Each number is 128 + 32 x the weight over its row's rms, rounded and kept within 0 to 255. Layers, rows and columns count from 0. Numbers have three digits each. The size before them is the row's rms in percent of the matrix's.

# k: layer 9 attention key, 384x384, rms 0.032, rows 283-314, columns 0-95
# q: layer 9 attention query, 384x384, rms 0.0325, rows 284-315, columns 0-95
k283 102:128123122084134145148148104087143133092128034148142086099107110107158083073165085183123121118115093199141098094064118121165073141165187085135113118117190136127136136143083069116140130120089123151177127124111119135164119189156126179117144096144095121149112049080110150070122147127080118129
q284 104:128140135087101145116106090078151178098111146094206121142111187148157120110158090122098114087094190173170159128124128160131179157116142120115065140179183173086110134147117130154170120133152128149153137148135138154148119151129086151124158130121100121095114109154114115138133127139170167114
k284 107:133103106112079161208106126072141100075110132126115148166156105135123150134154161114122140124168140107133113085155195220158141139105143128047102085159102159145084110150174138067172135179149146116031094138143091168133120054176124148112100110091105106101116121133118099202161071123149162115
q285 106:071113206142132134097085075113123112113180122085141148120118131115144169134153133137074144112094146166186141142109086136107105137119120068166148188112100106190097145131118126176058067176128084141147080082149189094145149133129126110148126211165140135113166197094131185041170146086128155065
k285 089:174134161128136104125126129091083131113125129103127106143182187115140102115115117139131108148122137129157127082078179087088097101129199090152115144066088117076088147109152127146115135078111222095075073090166145109153141139142125161148123198124143125115083136144137112057079118155100138128
q286 108:128138157124170121092087108081190118104182114112180115131142156108147161133160170163099106111097179179104169138123111136080132151087185091102128121134130101081107163182109150130056111151161149058135048158143119092138085156159152193079160129130113162182119139122095184119158169127119132131
k286 085:159116097125150148202177143067138136122183126127106057150164128120161107088131136094169083165177112107122143101065167157114101121102152064152062078071127129093130160173094139109108168149106175166076125053115135153130101128162153205123106167095148135124095137147101114086150162123095110168
q287 109:129136076134129137131135206112115062153101135168116076140154078100126137137140154136153132187146099192108116144141146085086114117144132149142120118124105169159143102135147125069139160129113131147111139084066084176146101167096121137109152087125080120113127123095205072147080121201091092146
k287 118:090141099131088093115184115139142125180158109174112066115072084115141080143161126136203108147154110146131136111151170102191074191149100145141140140090141115155138145114137115069173196097099118195152222098098124175112098139105095118123152114120127115133029068136185111101133131136090062116
q288 092:113158148143156095118145182138127130113058122097125106147108099088141148107060129120131086148126117062105090130154143128130110025227125143048107073111120156134152107090173098103151143064090084145095146127126147149102156064120100118183086102085129100171136138144167106173089132155120086131
k288 106:114054109146157121077187136184130168170084127121114132153053156170132132134113134100171064131070092139101097106113150118212152154190103170121139142118189120081192105079127108073110163089106120149104141131095094137152180104126110097126134132085110122205095074108179115155152135109095105142
q289 098:111100165134137158141142151151067114175120105125145127125104140152131145100115107087091104077096135144165139118140099125148104164164182141100137143172129186164107128083167083087122057149150148130181121104115176149067182168128111096136130145159131158091185099145090121135123116126137107068
k289 133:171177075107137141080165119089077089109024122119126138147086077121104071105132095115138128119133120116142144131102132110135124126177162193120213118164129125156151051117167062104113137080133115169115153121113094112135122128125123079141112114107166141151158093122170079152094110102065155118
q290 083:148112118137122109139093109127070174151169145151127131122120123170123085113172097149108137116145071083113103086113143180114153161163107140114140157204141200116152131131139082143188153138136105157153153151131114189135182149115115084130094099160103135129096058212106098094094157173152108183
k290 142:162155102080076149107175102144136154128089109153088123127079091121091131123100095168164099115118108110107148112107157126141121146165078122159148152199152137135120130085122163082154158136048105163124177100135127097139099114144096079159107092124100121142140068184160087155073127102102105119
q291 113:065145185147154053116115124169112144118108139113171167172132098161091104104126073118080141154156141090048190142168197113195132127123133137079138125092181142092169130106164096148103117091061148078152084152121141098067123138114078089141084122099088142127167114070099150149048161113113142117
k291 113:161150090142166107117107098131106157101078123125091126113113072134103142173128115123109143141137090158131179074163121067166131140142218115198124118159173147151197088124142135146092125062087121125145093070065058170126127105119110073132135108129117107120116086085073159136127131112119149167
q292 093:212122105108116133125133068089135116163130095149122108135127147134085112164174153158144113106146066163154165105116123117116105140144178137167151125181183208118109129117118112080138146144167095147144128114105123176180181164080148110156139099154136117181134091193154112117125050125109158151
k292 113:204153073111083137164124138145160105174146147122126128160135076123092095104125141140139065159165111106094129103105121084103127132169103096146136116135110182136106116115132120091139144134126110179147152059170187145140053120141088073140101048104127151153114105183159080133071126117100108122
q293 120:130148185089120053083127050142130149138127145140174236159141113143135117100085119167164167088150121078151150144129114172163128137117126111095128162200120074160135155078106189148151089140076155144134151174130129117090113105127179139175154141149165142139134150133127156114103121066108153122
k293 104:132116169076108102119106134113142145100125099121147131135156153159132173169071104152176128097089066170181140122136123125129165083137171118183095161143137147171137152093163230141168087128106151124162113135127079168154124097125114154115093133126133137123184185150101105105098196136120137093
q294 105:114175172122145123082142131183119147135109167122143156124119043155140137075091120102121134112173170066076091156175151157171141061148126146082145103168098104145169138104147129170145079100043122118082147196145148102093159086155107080149071132108126117147141100153116118141095132125129094124
k294 104:121114139133153110061177111155052122135092130110132145134101172158164160082094086106140101103041134120176143165150110078152133083176115100105153100161132124136201121108139109117144101102107143080148103170138117125091209150105116078132089191130168155128129150123153160144128143121147129111
q295 090:120106109082100081090115168123113132113097153193115144179083139077107144121124147137211159183121158072076166138115108116139130089200095147169125140126087133142132049120141084104134107086094155120134210136130066147122161076102159123122109132077119153194060153156156132081066136099096080055
k295 125:166181076069090080112137120101166115137128129171127122101075077133141124147118128136212115142101086143085128113103077092151101118152131142139150138147145083108127116099099201131146157085073164158120158123109089103194166085128159110126135077096118140200094110088101094123091126042088133144
q296 113:098108102149106126133145147197174122074162124147158152140143190146161197136067112091133055165121129111155115081163159093135098124086112127234124150085103081102156166148152128118149104108171118088119133072154136117081166182164102160082119156128123121087103136149108203149176190126119180151
k296 129:158109151178096110157089128157136121074124163080128128178171165158132159095056109069059161142089174085159078139146144132085137118056157101091104136129085079164122172158209069146120079135134114052110098115188147100099181186126127166070112162122152049099131143145097170074146143110140191122
q297 097:147128112120108093093126136114197140135111161209163141069142095113109107084141148135198153142175134157101138127115180117124156119119116125132149088173129164033144144168116125087127153074123118118147116102089106130148108121104142147073160106066114092160081093175064039112115174122154119168
k297 096:088119099151120114082123137198177159158150170185103132126056077077101147121098143136175091115131171110141144106126096110196111117113068170145126127177122127136119193127134128093152127082108061131154157108170166137121106102127112147117125134140110103096124107142135127143091089081142117083
q298 105:074141150161152112150151078109135148152103123092090073117136087162144098226109126145068182087163173083082118111173067102126155127095092161170117114136123110123110105150104141174148135104116118166117161153121086113130139169129163077178137108129054141169129149114136141170145162121103142125
k298 104:076128112117115112124100138123121106095096103116130094132167078103146122169111097115126170135100134132138123130155129126163148147086118100124098110115122080136137118121144106086171149189118090164128128162063125135130099112138203045163115083112099124187108127084068102185179139128133122150
q299 115:119116117142097135164123086160167135134137097092099150122102124149147079131140148115087136157137090086127098157130139078128089128094021157134170107081156113138085105175132094109128145136114105149122170117079145111157101234144157101122100033112179127146134135065089131132110185141149126188
k299 098:102145153110109139102085114160158141111154120127071125146102118071124106075137171140089151112148118138114108182096099062146127146126039119162139164134138141106152127127114083075066122151107080156172193151124113115166090169142133080080121072180119156111153084071109135144105139145156105154
q300 108:122132113123067126102195121149071118122101089134096176101160072125148156106101126079066077164160112089145098078147138128132077089165160095124181076137139143146121138098143175146137153112106116147136117149161086155131184137079103117119106055165090119105080151125126102163135074130124148137
k300 106:124158109148121133091139122146075125053071141070122109123097084158165144114164119123082154152094181115111166100169110103160111086108154150128138116150139138157122119088160078144145144146130123150126144217116104123126120151135127104175060098101029120133114088134160115149115140123109146122
q301 105:145196114120153110121176120078097097122155146127064155187103075133060093086147135052111108109159092105079085146092135102091086146110144136178108080128075098125153143138122094144146135083092142151160133131134130126174164134094114154094142090160126142105088121111153100138137146096155148129
k301 117:122164076104102164137167125122155162138167154132080116131090072158126110185123128059179156102158044072032116087126130091115071160061100118136082092145088127112154117058074118133142140120129104173148164159101143115119160094126135141150184095122084123131127093074150094126079118088093138163
q302 109:141117060114098162128134169175110169174157121081088115130042152105107162160142119103084132097096114088152094146141081111064123093132091063081109093067151105129220089122131102129116168100133109126161101118134170173141150141103105132121122076203120103146121136105178171107142111089125107131
k302 113:159153136095139138125127102155172148114101096110084117155088209131133162146149125129142101069082093052106142124128124097101176131149050070049119095117164121123159159116120123107137139114100181130147095118115127131118125122144094137094088155123077111132126068130172176147161125069142143075
q303 100:137094094113114098117116122147142116118145074132082109130158133093156194106168146114150129156105140087120167128052116084090122125121143054091102140102213097145129126133141084121120111145176187099162107091118100142169093160140102159078131104170126169177081115103147101095141104075113106099
k303 100:167133089128086132130107063146149113124126165136106093110059115111144131108166080139144133168175131099086163114086143097129158132147093121104149131089177124176153121168162119120086186110115149140108148046069108115185066128058106122131119114135145136095102109111136120116109165129087081121
q304 108:150066096138139158182098089106131102179115157158134120138111156138119123132220092118127223139098121175176120128110128138066101150091084119124093132130082099188074113164137107131150131155154133144127133113099056085169124098075133107077134159188169113089121158117130101095127108100120167111
k304 104:118066119134116114136100111150180119189164099213092111154098171103113101147206103129094166142166184109145131126086096203069127137151067123164096131113106159126150122167054101154171150124085135154136164160138055074109134101068148063087191165177080151134139106087159086110091071117117098107
q305 091:079145100057093117170100145142141138156133151127143130162109132118189091125148170096132164171156188115102160227159128081156093122158137140162063159109099118148130137110083089137108118162143169139112172118076070128106126095117103129135121113125108142133122143142135113127104137117102103085
k305 102:146086097106114119085119107110163080131152102191142135109129120086156144186171137172132168141113088183143174198071121112166136198157094154115086144083061114098119164093086142076118140111116175129147143145070137126115166161144148130163140083118132164168112093150169125114117090117158123059
q306 099:119158134081172077091142155139118124125089128109151140172097094124129138079062111130144125115168102055089128160140159130187126059203125146086120102114130100102165158109134095111140122058024112145122134158109136098100132072151077145182092123064118107194126104118124128144066123119126110109
k306 099:145102109129183099088114146146080144114107152139126159098107154140109173123116123058155088106057080131102093118097142120192169128149175134099123141158173114096184111078124119056129079055146140100096089148111096123143168143115121161146151110096127089181116117095142151179134107126127144139
q307 104:088109123142148149137099088147095118160135178076150105131148088108120105153151108198146131118097144199176164123114116192136171168146176086106124122137162208192103107088133201116164095138131119132138109106183140147128093070116127124119181152140097137084121128124156133086114061166133116036
k307 117:104156179147125150137137125082082105158164148095171127132162158115163123183185146177153112121160208157165175146149211181146136130155158154113148120089119165108074067147155155149176166125094163104095042157122092149100136105108100132112135172137102141106115115136139111078115115162120123079
q308 117:089067175136145152084119063149119133149143149118188156142113130100124109176130120135060081098104192135153176133172143159162163150141149138168148160138137136117075171150127159173065044122094142078132075120207179142081163180122121115151141201166151188112159142111111156074136151121128125083
k308 077:195138103088132130105183050056097127139124110112145126111102134139163068139139126132140134139119153142149145135115144112109137143175151103182119092101117125090111152137141112139116155088064162119113077131164110111102149201174155168184140160127168144148062099120124117047093108102094150084
q309 092:119175162125135143135131127083131167116074152059101107189125087139165101144092137124124129188166122046125128117111131108183078058159120149076087100092098127132093084082121047155155132101085126176099186170101093130127144051133108085167091112087123117161134105126142119119101084094119097098
k309 116:121099125136158113110116129163115153171096120159114153137111147119127104159140106118117147126121102149097095151079075111185149138203108176139103141120157131076139071072114128105155127110121143122157190156128108096148156089122140064145147059111119170212160091108152163162122077119139125097
q310 095:142159146161127186078118119102106146075089170154123116163164122133110148170170102100122089097116146138138093096108145151128172180116151147129161129205129123168101180077177137160122083156132080118143131152160103111116133104107105084154103138174126116039187094113143089199130152179087118114
k310 083:124170130156148117104109128079137139088109091143184103152125154095138152088088085112059098147118148103146124078144079096087092153167167118116136155198113093165120112090193149168134098112162133103194114120152152144115111162113132079128108184074132133106120082187162126120144105147140143145
q311 106:117158129123053130159106152125153146162110112117118136189132125119109132073069158151135154148157138131123080145088089095164095089137107141187146158159080113104108154085138149089065128166163134151122182065120094162162088094093091082117145109158071089133089106123164108122085149120078085116
k311 110:116137094107113121103165153118196110150076116179130149154104095103100139159115120086151188107116143168129097123068127140180123073189133187093120156130097099142100136055129147072143156089102115109148175097112111152136084101104110038142114123126108133202114123102164128121094149097126086064
q312 101:146127090099141186123154155125138157097158114132101100098114129143136099101134162086133165102109136133195160153140103097141137174048096123138174123133124086121119128140055065130098145173168143111138176095094142064099136159110164108146171145146170171174210144103116142101133124088153114189
k312 108:192121093115178134170141041126159087199159115132057097065116076071127075098121117132156151076113141101196138154094067100131104115148116091140094107162070083131114147119074077102139130066123137144162149080183115102147087194135120161163139123172202100108161122145115195113083142094098126140
q313 101:105149170138104184135133157092128083138111113099071118169125138096149167111094118057120143123098142094180092159082076086144073089112141105157128161134023085159119118073116135148104117134150109169151149119147142074130153061158148083152153144118147149139161158124109161131156112097133134124
k313 111:145115146133180099136092147119150122163127094139153131133172191102136129106123140087110218116069148110137093094072095097139090089125207138118154185135050090091099120123106094144098061113178147129178136163118122062173138160112192146108185155131131138164161149105144162149149110117141175162
q314 109:100149222117157099065115114106125151090143128086165186136127163133126036087163139176133103100143159153128130133074131162176132137091133114163113138106140123161124129109130111135119102170123136096165145169118187122123081100157133151167192118140113158106153079061101148061126132144129100090
k314 108:157166155136104165155114129024125129118179135124098159074183113136107110194150182199124191119173133175164127130085155171140117148106177121161096124138082140144093115137166166119124176132151142093149096154125108169117150100173151205141144142192143137113132147090110142100143110177145147147
q315 108:150157120116091164150124132108145141121142116141145113160155149133111168145126083113144063131089124121130129056102156145102124187081090122143070199144147114106130173175088169122134094137093151154126104135160157216147138178198129127096153146126132121079137113124139175131148156119142158131